Part of a small language model's weights.
Size: width 128, 4 heads of 32, MLP 512 squared ReLU, vocabulary 647, 4.34M parameters.
Each number is 128 + 24 x the weight over the matrix's rms, rounded and kept within 0 to 255. Layers, rows and columns count from 0. Numbers have three digits each.

# down: layer 9 MLP down (transposed), 512x128, rms 0.143, rows 425-511, columns 64-127
# up: layer 9 MLP up, 512x128, rms 0.144, rows 426-511, columns 64-127
down425:101095098128120161119085145106113079108142142120125139130167098169149120124096109135137062085104133165156128111087050177122100157124158099156153124140103145140174171133148117129126123146121127
up426:145132138172143127133115118089114115133099147145105167132135115148076155160127123106156147106124130101121096140108112168140121114098167142109126118142119163171089154088151164171122157167139138
down426:090129137117134157155152175183091121136079142123135123127109146064126075120141132135112124121120112158114138102153148117117096169163142124120157140129128140124086167101133091122152093111122072
up427:121123153161149131137103098171111097110115137100126135128122104118131142136169147152084109151128113201115151147116115089144106121150145145120142131093125165104148102145143146137149117075148139
down427:171128153152124124166127117089110115157094086166141121139097113156147156135120095144165158153154108135088159108125106133106113106122118155158144078144122111124153149132116085145127145139119099
up428:110132132123169139129147144166129122146124149137131171147112084099081148104146167133155133171153133124159144104165117086113091100141166144118123140132113147103133104126152169114126133108107096
down428:120106123120077107169127092076137139136126087144124120161077089133100173124108126096155115127120138136120114149121127135114152116152119124160171135159163111117113120100159094135114124146164106
up429:132115115172138157143097175098179174092122157164161106118116102105118151155128126119173131157115149117164125170134127118119092087091160120188110133109128136135143129131110109153081136119101195
down429:189155138120122126093165096191128071102152085126130122160119161122122124099124112143097086142147118150124120099176086143124158121119121145115098138150110143100142101144104128112144091146136131
up430:154062116133127102151132148146134109143094142103159121194118151092111123138137117126144085128126111103144131133105161164085120135170113165151124136144146100138154132092165110149141155134117167
down430:138123111108119108097125147174121146141152134089146118101138127109121127111099125105098161081128172145162108095153135138125144132090160132128095126088144172142098116072124126160133113149139127
up431:094095133118125100170102189161126155055106156159117079128087155120129127114135118113119109101156062186129121135098118169065116111141123083155133137135124101124149057115099120170164111140098121
down431:137103132161116122078108102169118098169158110115162133120174177130095138104119133103098156142122110098139192145166143121169096129117178169111153103152142125144099194133153159131124133172130168
up432:181138128142094120156109157121113153100086119136109093132065111101135088144150117107102122082146158134110155147139134104111086090123124121105102119184121207098105113159146128097140126123120154
down432:107129075157140152085144146137119134088118135090083097093136182129145133150126104108161135166099100121116097148167134149136131127126121112150098151123146105134143108098082135110074116122115148
up433:122119114113136125139131103132177143129167123161133143155117155169093119160148121160116094143157132125152113143163112134105144123128138109162111111178159145141145138150152133148169106142129112
down433:133140098068133120112151089116166155089125072125135113205146105161132127164146144088144112105124121135103130152111140132162114118110138139114140116126124135108132134104101117150094111089116150
up434:196112138158130131099128143153127101064143135143113135156131109139140113098113104151124115156124092119160153107117116127101101125142118124140130088155079175124132139108103149104123131111131106
down434:130174170139093136114135110135150093169087123139149107124109131128120179130106115130111113115098099104141148145145101115114134118149129144106151122138144097127151105073097147123144133127130142
up435:101109131148134142151131106130135126123124165135113142170069153157104102092177139143208127125112133118095103145112157124147180165121126114123099124118107156167118128097105185111150115070154160
down435:136147162138109120113168173156169153108132138131130136119129119092152098133158127132130135152052109140123177092136124116133112110152124126135113134152137081113109097133127117097154171148183112
up436:127116122095111104129125117157137133116087137128095144126125148118140126104122118115090125149125112125116125123127121128139135149100149128144131099124121107132119155085133137117117115148164146
down436:130121101139156139110137144118104133097093132142117126124134120158118120124123125124115128151154094155156129129134146112136128127106117100119139143143138128129136149136118111137124135147145151
up437:164130093151136163167125093096096135144169119120171145136120157116105129108142125087151147112148121134139138137103110110159136177105128133106120121134081107125150147140140135126156148142139128
down437:141138115142107127114081120145109121147130146083138122066126113142125112133094143133103108137132082135110140118143132141139136152137125153151137115088185180124111125129098106138123123120169139
up438:127133123141118122111090134133088101125117129114118168148118088151126136119100136123187115082156121114130122129115142114135139121130163153111082129109121158165121186108156118117154171113119080
down438:103136105136104113113132090126138122142126087108136149173158117144128130168099114101129144100087120127092206131162114148123122156113138129106103114112109144096077107128168127120159128194120113
up439:099153169106137105096100151090127174116092136145113164161125144193137133162101149088112082118139143167128141108165126119099127120107137111123115089115113093135118120063118159162151108140121141
down439:128160097136128149109131128107152122121114176145077119118157121142143114154124131145124139121126070152114157159113138120175092134148149125132143156128125100138177149077124083060133105100163123
up440:170106176124102102131113135158084102099103156136104117092119105134143155168142166133078134130163125175105104120129116133086089123127100147124134116167085151202127165164123099108147144172176168
down440:088122131088201127157172037129115121139127122142130132167096127110112157125107134147122130139147130089131091144125183146150100111149165093135128113098114075163171102119105155116135094149149080
up441:099153140161126125107130117126108139143150138086142132136132140102143111139135137160140114152169115113143136154126137154107111142162134077132138130143112123105121116156135124147134112110168171
down441:153141116073127150179143107137110119119121138128135138117092151119141133146116157136175104173142125182140133131129154129107101143130098137159157119117127133103118126092095128133134120133120132
up442:105147091143098132180125135117109167110133111137028128148130138117097113127129168151163124109141091116092092131136105114095109052137135151174130168142129101168090119127133160149136173122114163
down442:148099129126137146161087127114147140107145102159178098098137098112072128122077124155091131144131117126131134097122166146124129152105116122143172107147170144124149204113118111123118136151133101
up443:095124102116099171183118129159130142121087181082141134131100128139106091081111140139179136122138088169164138157102131091146080153136111158156126142100157112167131099161123139133145164192112104
down443:170136108113158105121152153148204108129181168078119111211159111118142083076145103110091142156141126151151152122134110120128175131154157133106144123121135192194162154127093134120151115134131116
up444:091110112097129130118104150122132111107099135140157105118136122107116096138135169120112161104152118110110114151126161118164172158155097086152098097123109119111158135090160112130122118126136139
down444:124081119166144110113155172142131122125155100133125099110160127111114138114097165162142126124134101125158149086126116119129132174132107162133121130120105143140114128117160150115127110115107127
up445:109096078129119131101098087095124121053137145135172151162133140162132124113149104143105119149113137127099134103120118135128115158148153156128094102097153138170129107079128098132135153161131120
down445:108090150129151125133152131152119115084127132156075153129130156131134122120086160131116167116146148123137193112149150120137105098084083102119114136103146111134100190144154130135107109169109142
up446:146151097140162115133112167167132139156143127138126105122121085084126148141072134101103078134130167149123128131145113105151085172165162148135150126156080115127132146158110118100183107125108105
down446:125157139124153138107167125145172148119163164104100075113117123126125102135108143108114143135145143126167136168112111070146162103132134106088152144128136140141134091157156149124143160124167129
up447:091128128132129108144132135131112148111110123123137127150094141116139133151128136080106150157185163102113123095129132133129133130144107160125136134127096148100141142140191119135089118117107140
down447:114114135137063077150167116138116166103172080119121170169124118106136128134134153139149115103154093086128103122133144135108133111114142130180136115151140160117132111134075111142159145166123119
up448:119136126093117160121121102116130115115058103065111140153117110118109138107143144114178100145149129134159129149168153167120138130171119125121125117084154128105132140141131137084139121126129114
down448:145136117114122142134168128137081098107116058130094100121152126098151147132138142126103130135163155134165138127120109109127120144141109119126131105120125108119120178112090141119141110137141138
up449:125124148147120116150137175149115141135137123066138124154088094164130097135137123133144103133119062130124139114117097171132142085137125136099123165109110098140134177140137138114151119116152171
down449:090141161108141125115120124151114160120125140135132123120160177156178115125145134110134140162143085152116170098136135138130156125105166147144135145151120110091108132147152117146134124149141149
up450:129100188120086134125138106117175143111142116128119102129151084102121122174123130123125135114158140144141155133124143116157143171144120138146116125112083169127166124108117141126121144121118164
down450:154125103158144111127115120118111153123121107153123134118148158160157055145131072182079147119108107086144091103171158125148130130170087166112159075074125122148142113158182127145133117133138139
up451:145152105123111138132091139113152158122151126121162109136167126148152124139125108103113096112122134093115138191129097104155108115122115099063152104155107121152160152157113111130160125142153177
down451:171105102112138127070131102141123126115131179176133121152146119120094152153146123126160149129129124135123147132115158176164154104137120107165100145130131106160142110134187172112111149115119126
up452:113114124116141145172150078161079128126131113111108115099030161127140122084144123163126112107151101116152134117102117129110102164138122118118128098165061099166180135143138152098122155155184129
down452:117096083138105132063145122105161099093114165123182127160152139136090103106139150117130120117089137132096178105147177117071132158127088120104148109092156114127124142151100178080154148124132163
up453:154104134115139121135121085178137140134143161134123142130118113167165112121121125108114137108128115137101115104137184097129152145083138141127145102055098130136125150099110140133137152158112138
down453:138147072139146150110157132131118146105150138120132155141135157172129102139164130167098168155113122140096186129116125144164134163128095128100172129106138126129136118118118121139138100163157120
up454:159109188162157117141074143132127117131124126149149158133151089153101128145153134123112072142157120132132116094131135142110143089118117118148137111120137133128126087102161137118137131121129153
down454:109130115155114167140141179107112101169119128113141193165154084117176112129127125128137170083156126126143176107074153140160163122144147096132099120139085122142090128143135161116116164153087124
up455:113140128106123154142107119161133151139152140098097131132148116120116134183072169106129137098097122126075127129138127074125145132134125159096121114097150112100148170120118149111104155120109160
down455:153150076155094162120153166129135109147136111125099140104111114103167126122147111111145113146170127118106112076146110154136110146107104101122097104132131128137141143099070122098118144123127110
up456:111140146113122132099062179153153147141172117147147138106120127088111149123161134096115127153125133165177121156131102084121136105099154124167114083114107133114164138137109070125125155107166121
down456:188162128115130095116106127101114133130125112137143141125146135117126154111085159143143113130124161144155153134133103158137130115094121158083145146115114131110096137107167115163120139100121181
up457:075145153134142140096118092097133111086130126138208127142171168146087133096156087094144106114116106114141128129157113116120128119125094150143125159110144131118144146164176124088133140133130088
down457:155087121122169146092151099108109120155111115126115091152119124106164110091132114129102119099147109110128103155129108124121105111136126141150130124128140128114094101127093095138095109139115146
up458:110121114116155128138103119132171132123114135109130129129159132096115105154115127122131088101164145075096105166143083124112142129078153125165113118132106142119105161164160162134112138149095186
down458:131092112130082076110162120125142123127102154134080087155139085135151131093136174144126136138140146110101148083145147174138147138141113088158127128128156181149114134114103111118167114126138122
up459:153108148156086126108166137137140204133088159155158162104128111069160115079080097145119081125167096125104109084090131151130154141132169125082125090118142118130153117130151163107121101169086161
down459:078147135126118107113094104102138089119110136160112118137103135167136141155112118105143138144097147136094144124149141139137137098107116104102090154132140127124121130104116115165144167140136149
up460:126170086131137131149138127118164149123071153114079117139104121120141137101073097121099109103134096180174082172124166138139132164145134118130112113141147096149149092118154160148170146127120143
down460:103121121112113136124127135102159130151120085115146156131128088139141125129132077161140155147135150115129158095112155113118124141129113128092127170130069102086134172118124132097132158151159137
up461:155109140157087089132131100102155111137096161154100165132140099121138109116112134129099092150141137124181138171169155168136146137139161157133134137118141123164133138132114101130131098098171130
down461:110110173153128132175127099118123117174104130069149082126102098176091133096106087128158130107104138163091091107151120135126127112126146114079131098101161134128129109120122090130129197113110114
up462:102071124132118123125142139138123112099133126169116108109092125114136133165087188130148120144159119107102127127144152145118147123106179152113117083134155092080180132149126104162108112132135173
down462:143109114107134125126122139114143100097140121107082128122124114167120129109130121151129128164139114134144130108104142141139121134120143112139158145100108137156104107101053132167148128096089154
up463:150123140130142111154113184155119136144148132116118137152106148134127131130147130109150132078172155114149105141121136108128141094116143135103139126106111166119085129112127133133099148131122125
down463:102133145128121108125125143123111129117135151126165126117143137131113110069138122140112162133134136161149129153120124126086146151127093144136101173098138107103133140144144165093117130079121129
up464:102125147148125165131133171130116141117118171101115137123089062137111165153126146086136105102150119138167081163115125169096156125123111078143116114155120140149148157143121097157153163102102131
down464:116126119131150143092120138114164174106140077121097070159136121128108103128124117109134130125112131104052109056138123093139104166136156139114125120107147148107151119118081101135157084148067104
up465:106110127126088128135138150148134119086177123108104091147116149128116101123142109150155138091149113125093103113117144127159150105155102134110127098118146147113130108178113108123136133111188107
down465:130141132162172116154102092093147077155121146138140096156173133191127135145086132154162122130147115138157145122127123157137138171107125157119060120122106121111100115118061141147136117119146072
up466:154115126134102124199133131122152159114133145156139099100100163150105096152144127136110096124145114086179157125164152142140111104109146148144098103182100127195123110101120134087107109186102137
down466:130152101128137122130122137111125150110130109151163126145131119124147167117115105101123130130111089121131073149129138126126194184185146095148135110112115145108112094187096160131130152105133129
up467:124165156182166098098161073131130165156092136130151174100096104078127132129103177142216136154134134134065132133168153141114120132164127124165126139148104142134131134102159131147111134132146167
down467:117095164118125171081128102140141098091152140102126160113111158109078053129127133136159173153128194109125097149110104100093108098081162127083107124091157147096109148099172155104143121165117106
up468:142171132124119110129114128140110149120117114114138127142135179133120106127148130143126106128121106150161122098146116119146117130056091104133088155160115121132140155137142174189142157108135142
down468:169115142129159152147185105136076129133108093126102134099202163169145156103119126142135128166123118170127103084092141127169132112038064119113136148164083124101099097089147129141098067080113074
up469:164094129154148132095086083161089167142092130119182138159108165181128172076099134102154129123148131122175120130125116149112102107163141100137144100185147145106102133098110128138127130145129125
down469:143145140097099133117164115139120128105132122100144124094152092087119139149102190134135125076117124122076145151090110150136161126126114151174145106130178117109115102139185105132102121083152065
up470:120162131118137100129116091098128088114131159130173116153130156079118108107160114160140087138110167159108122099126155131113118094141142135149107155103101102089095119162112130145149149163089160
down470:128109111133087127108115099155103161102131114107151146123131135129132108116097177133110144114126116109159147126145113146097165146152115149114141140127132141134195127132132144120143182142121147
up471:144125143141121143090068121124098120116138112184135120147128129182113118126091119120095153139144117158124159159092158160110104149122143163135096144137115138124102125134146167150131123147138122
down471:117114128155092145123151104161148120122095105123149119106161119109107147114142113134140151113074150131111121120127095147121119145125122110129107100110157121142116128082110112097134106101116118
up472:118105128134122122101139126137123154154156156077114156160099115153117077114123170093119163119153138094141118100142139119126107099162138144156144106107118129127150104126103100112181126142117159
down472:110120142152121148159131148076112085129140155176116108143134129156148130084172117094154130149115111098150107175104117134181094092123136094115141126154140093149135137119172069152120111099115065
up473:124115145096134129139127105109110131148146133124119139135095132104087146150131099142153120138138134153156075123126145142147137102121118127129103132148129118164103117123128112135140131116134147
down473:103142122112149103118137126136127102123102097111110126148119113161110129125126113127127116117065145140136125126103162101143177109092125131128106152146112114086122084111119140115113099142150122
up474:101122138143138171185103121125111162108158138122116138125106135098076114138112143138151112124129165131130098113095120151118119135128137095071093179114094106114143095152113143112109123122132139
down474:097105112124129099119145124139156137124082136138103114082177121148116108117047106130146131095142159088126142113140104095148128146093150121113106133168106108153118159110122122159159125157100092
up475:159106131137151150126132170150133116127126149116146130117043111144109108169195123117176126146151119111137157106141134128128145157139129154093129147131102098115093126159088169096167142146079155
down475:127146155117130114132175112108128177142185149133144132156131155125129142138158140134136166155117085140119202108159104107155111124173133148086152131152158119142144166159162123136135076140117182
up476:149132132137164127123158182130155131117149156147129145101112099073124142155123138122121099103144136143141117114140130108116154145168113116127134142091139143078134149114122158136137112149121113
down476:124146131122104146083123121114139137101106110114114127133135138065107121111124153144142156113153133093111104126140106140128142119147130069121134099117142169096092121127099115161099141123116146
up477:163128130097129115081130151127146145133083136095110084119110096132086132127144146136101106161130154111153100140140165116115103135158123119146160140122138116128138154168144126150145112106141120
down477:108123114134121130106082157145130136120142142133103092141141131075149166117113134160095097103142138126128128130100146106138140126086119140099149112164137122107138142179107151125122166106156115
up478:153128164139140125133124142171094127146139175132137145139136146154144104150114137138111129128161129116142120110127138108107122178137145082098103116117172096116152126156083155110160115153165149
down478:124108083133105137104186127106134144109120187172134153105120106137107118133120109108140114141122142136109173159138108105158093165140113112161125104130160134094131115158113109105146143148129100
up479:136128124107155135144147153115121133105148164102167135152116101109104119111115141147111119125127100154137146122103135116148094160121105138142131193164123126151125169113106114144116121100084109
down479:125150118134135130124142133138101111118125105171141127097138120110103148087113119117146136138156162116130152102136129142137147110113141102129095113137138132123111094118131128135191160113171104
up480:104107148109110121172150080096114152128125107157128079148117133139130153163165113152120162096148149163132116151110119119102131124128178112135129127089137102133112158128127122136126194116108131
down480:101162097131126107100148135126153161080090105132110112106122131122139128127115089131184121113149088114103111100085130156146133064177103146137115161144114141132093108130136141126167133098122119
up481:140130093154140153099104141154115119098134156098114204108121120095149140137125155135102100119194143115139047135122120164105152107147129148134156157123093126178148111127117148175126133165149134
down481:066127119124112133121137121116120161139106138141119116126125174136090139143132128081088119141107188108129125100145137084119133063066133099078093100114169101131095159118060135156158116166164137
up482:103112148117136153126132145148130112150119149147126128148118115101126148127151129094101158115135155125134120143174118119115118128132145127116109119118151093087107113158140162138119141112179119
down482:135136122124131165135099114122136125136128161109133118143125112146112129116088128133127128135117120146131195116131091140134134140115114106117146162119109126116128133104118094100093120098158101
up483:129112113152142143097132138148125106125110167139099098129153149139112110130105130148119144155146119076143124160151144130089118165090139153141124104136143178118136125091162123139134164160163105
down483:124130141130144157111168144134115134138118140092139133093125105125103150080133156118103149101091103127120168138088133124162132104157131135135162120118109121090129136127088138114119126159139115
up484:113094130144106103151132121149146167136123121143140108129136089147141109125120150166143147150165121165135090114130140125120132123157156126091109154127118151113114129099135103111096119131130153
down484:177121095155123138113176123124130114127141067139131086128127149140109120159136143140135156127119110120140161135079145124140161143143107134145118103124128117140149131125144100151117120156107126
up485:148164144150124120166111155114124124164136126103133140176138114136142112169116130129116125112137131139111114194137148180164106136124133108125103134128170097107107127105139132136121167140128122
down485:130112156094129164111152109168127115100122066113123111134120159127160113125148144120134108126125113160153150125119109147119127143139090158129130089169113112120064135172103117163109141118105126
up486:173145148164090129126115102147123113098162123139148172096111139145100141128162096126161125152124111114107163146122111113146136093133115126146123128097126110139126118160134170100102133076071136
down486:125155115120088114179170163161098165138120120117128119132132098156156107114125105120094116118131144094108172127121137168120146143138134134146156099107122146149139096110147067158103130182117117
up487:151149141135100137118118155126153138126120136127161140108124097121113139132111117113121120110126124116117091143086135124126142113114134121123109120129135164104129140139111131154113168118118132
down487:151113135121121123110124172118140131131115114137113134118159097141095135134113136111117103128124142097120098091135116136146112142132131112138117120150117139119172155123099117133168154120094114
up488:090156144116132161135138099157128129161141140131147151160148113155147117161133130113158129118160121113158162143127122090172112117125138106127119128136181151168127135101130158154156111111110132
down488:157133116114133125148119104129116122119130134097128139101099123121110147115092100082136120120113097149092128082108131103103164130125092135117112131100137124097134130130112141138082106160113090
up489:153124123149129128128141138123133143137151130108103170135134123118137147177143154129129126100145138120127149117142107180108114107131133100147136117169127129121152116109134129148098137078158162
down489:130108181102119110120123105107107116111110120101097141120103111132118096126124137155147099172087151176136154160156094107105126115108157170113117133167129112081134135116113124170133116127090118
up490:131179114166166122098114114147085171148105129057107128142127114138107138137109144157116117108142173121148090132143137159123070128126138077117106171102131132156110145117121164118098132092144113
down490:124153091159119144149135141131145072119163082065114110135134127125113119123121144114127137173094142142097124045114116119128144132116138118135105073137127147114110142158145148136134130104147129
up491:123112124150104161135128097078147172101109157147057128121097104095151138158137137084097116094139147121155125123166102069116131134104143121141104135119086075157137154114097155104127116112094125
down491:167102168103139096103107110105131166164081155113129110159133104102134117142076122128100103086088158141109108117126136131111150133143131102137122148116118095149116194086062162169178110101116121
up492:135128140128123131159125155100114156096091138176138121140118135087125143077140130130142136113182166125105106160133128156126116118085134119133145139123123175126124133100174106137176178145113128
down492:121089133131130121143099149091119062117139107105131129146174093138136143133125136160117145163070125176158177129106130159138153130133146157106166121141124127169106097167064195120150106156136154
up493:130109154140095121180147145142173096123126134148130128131136104172115161109134085092111127158125181137127128169104112176155118114118146112158107120119126133117102120130137128107164146142144120
down493:074147111114129162091120146103120099159120092138143126094138111133105136138129126131111128093110092134111166097124149124103103105137117160118130113123112105120126106126132143120127112162143178
up494:112157137151112118128146108181142146101169106110147128097128104112100131141150147131118089112128122134130106123095125146143102146117126140147147093133132126105104119161185118106127147113123128
down494:138137120113116097072123149120112092142108148101120103145128144101147135108115163105141156124089127134128133127134127121161148141115121144136129085104141124139123133119129126114116120142142121
up495:117162168130097148117054115145119134116109113149101114158083152150113172172131133176091131137155132152089143200150088089090083110124123119100135147086123119112125138120125144104114138146093152
down495:118134116148133112098154145106096127083126083107126110088124101164117162096133128108133108111131112167089152090141126148121146128127142120098117128127092091112117159113141116111144109111094113
up496:112107161101088148136145134153122138148100121096131170118142121115097111123125120117107119112150092155107162150112109134110111083142133100129128126093133094115136114101142141156112157120116105
down496:155135153119113107141151161102130140144099115124158118102098116139120133127145143127139122101105120147104156114137124154114147112118126114129137106147107111134127132121088120134130116149144132
up497:124131125152136096132171129083132154094139134128154109172090195155086152111157149119142120118148097138131151137108191096134106099106154116127143096099143083148127110159126097113116129130159118
down497:123141101076133134094108123078094103185111134102064153117144148111172172133097108145098134132117147093115115108112111104117187126167162150099086094136120146146146125133127181164162096104073140
up498:105159126139115157111076133144070133104097175144133135134133133183170124131116173082140117142145107120143136125131110103166102091159099082158142128134136115126130137128149124144153125130116132
down498:109141123146094160118130138146136114163120088125093107100139098108146119103149117144100163150121166157135139101185168161140137081102146108145112113106134133128135104122139110160109143127113164
up499:112145151141118137162104137139149166118146130132178144107116151152110188131086096121113120083138118093126129106139122129124202184151107157137163153152146165111161126134185162158107145169107137
down499:176096117121145152126095173095107116128069134101098115152087116083158143128119176094138107106139163139147178149104169101155130102193116150112116115141136133067068176135142132096087127112116160
up500:119094162132138130129145161177189144173119165083132094113107076178134127103173165191138097164143109153179127129127117068125126110117156101123108123131088158179130139153113104068128094126149151
down500:166141122134084112127109124157135131120098118130163154107148145081131089129138091122122104157118116110123126122114139085148152149123131103168100137139142068115163105118128143119130104118145173
up501:100146119139111057168146161152120159123099127135108119143094119097131098094150136070069120133168134108114123134134119091101146119078144126163112158130116142210110123137119119156146091149127112
down501:155130142101085135100120133129157122131138104133140146117155114119126131131101132125139117122103069113106111089156147169155125181113099144131117125123152146159144140168152114158168149107144100
up502:130122124137121123159110114112134127114123165106124146128105127122118106140132117099141152127121145114148138147124138126156139094103108134132124107120138157123147144187125144099111114103136172
down502:118111148103150096137138117152154162142121176103164117132133119127097118164135124120130083178118087155139212115108108178080139159112158147088127101124138148133153105081128104123158086121167100
up503:144119160156084127166134097140108112145130141122110136088107128072145124134114143143170151135128127136129141154124125143115112104125084133122115117109125120143134187133103091149085127127155142
down503:111127121129142120133137135137128134094127155120091105125093134131107142079154135123131160138120156164129126117141091115141133081126138139140116131132133183123123128135111140132081173138162113
up504:140094116117109086138121087120159111097162115179145130116182132097119138156097127112130141144102084103115114113139152096095128143167122127122078084133135114108103157131125137152131140095137133
down504:080106112075119153149126090130117079147100140114110149163178108126158109127125109128142129122121157178121152117134114151151114131137145110136144098112115154153112145170124086154083173110153110
up505:147122101141120112131109092155148141118122118149127148105138151057116122112178125086115135165119217107163109130090109140122148106083101126131111130128152129057162151137096118172127119136105160
down505:127103160089126082144125088126111107146100127095127134140129124104157091083116161115148136107101175096109136057141114173174129057120130073122143106124147162111116100095146114114124128157151131
up506:164114173122124148126148129116142111098149126107143164121137090141140117146175113110132138155130127118109120167080137173096117116135083145087137106118113138126139132067149132163129141116117128
down506:088157131134130110115115148122100101131156096166094109111140122124125111166104146095149143114110126129156128075150151173096108156136148094174111122168117133101095140147138177117169141151147121
up507:106087070118093108117098121162120114160129128147093162131155134121111088075138118117186157090165146095110120145091113165138147108133114075168122130139138119129127141107151136130143133156143177
down507:152132167136157101122165148107092133122117137134176096143136122122124146137122138082122117145121111107129140142141119093107093099146160128104114150122101133120146144109118118115133139109127094
up508:150147103096134092137106182142118178133140125130144146183131156120125109112128188102120088118129085115117161155106148142077164131126141111126117136141137147073125131098093163153147132169153171
down508:164131138163131161084133115131120116170155097139130108108115096150077163125132121122129134108133126166142094106127100133129089118158153091126145160173156115128151142169127085112155126137136115
up509:127131134136137127112112103148076107091101117143140129111128128150118119116164094150113121156148146135117131126156140130112127104122136118176140101195108123120117117133123150163116132100133151
down509:126139144150140121131155151096152113122104124152131138134144134099126146105119147118120116111124121116131188197110163121146115154169145146125148132101122132126151119115103117108106113120160089
up510:176098128097116146148131140158108156105112151104161093145162133114151099144091131130131116145145140112137092133111085142058151172138126163094129150082089160106179129106094120141112155111095062
down510:127140138117152113179134092121085156148118050155118140151118124131093163114149143128090165072073171127149185138147103126145143132112166138109123111116138095142081099130112126139148128119123147
up511:144104131121089095130111116140151087106150155160131148116132162151141144166137168169118131162131108125112140109144162100083129092120131151081144116099141166116175122129144140122152113158161116
down511:126120177138114163091127128103168108147129129143158093113095146167106110123117137099135110115142152129133136146149099125108142121113135125114123125140123130094080168130112158160135140113132117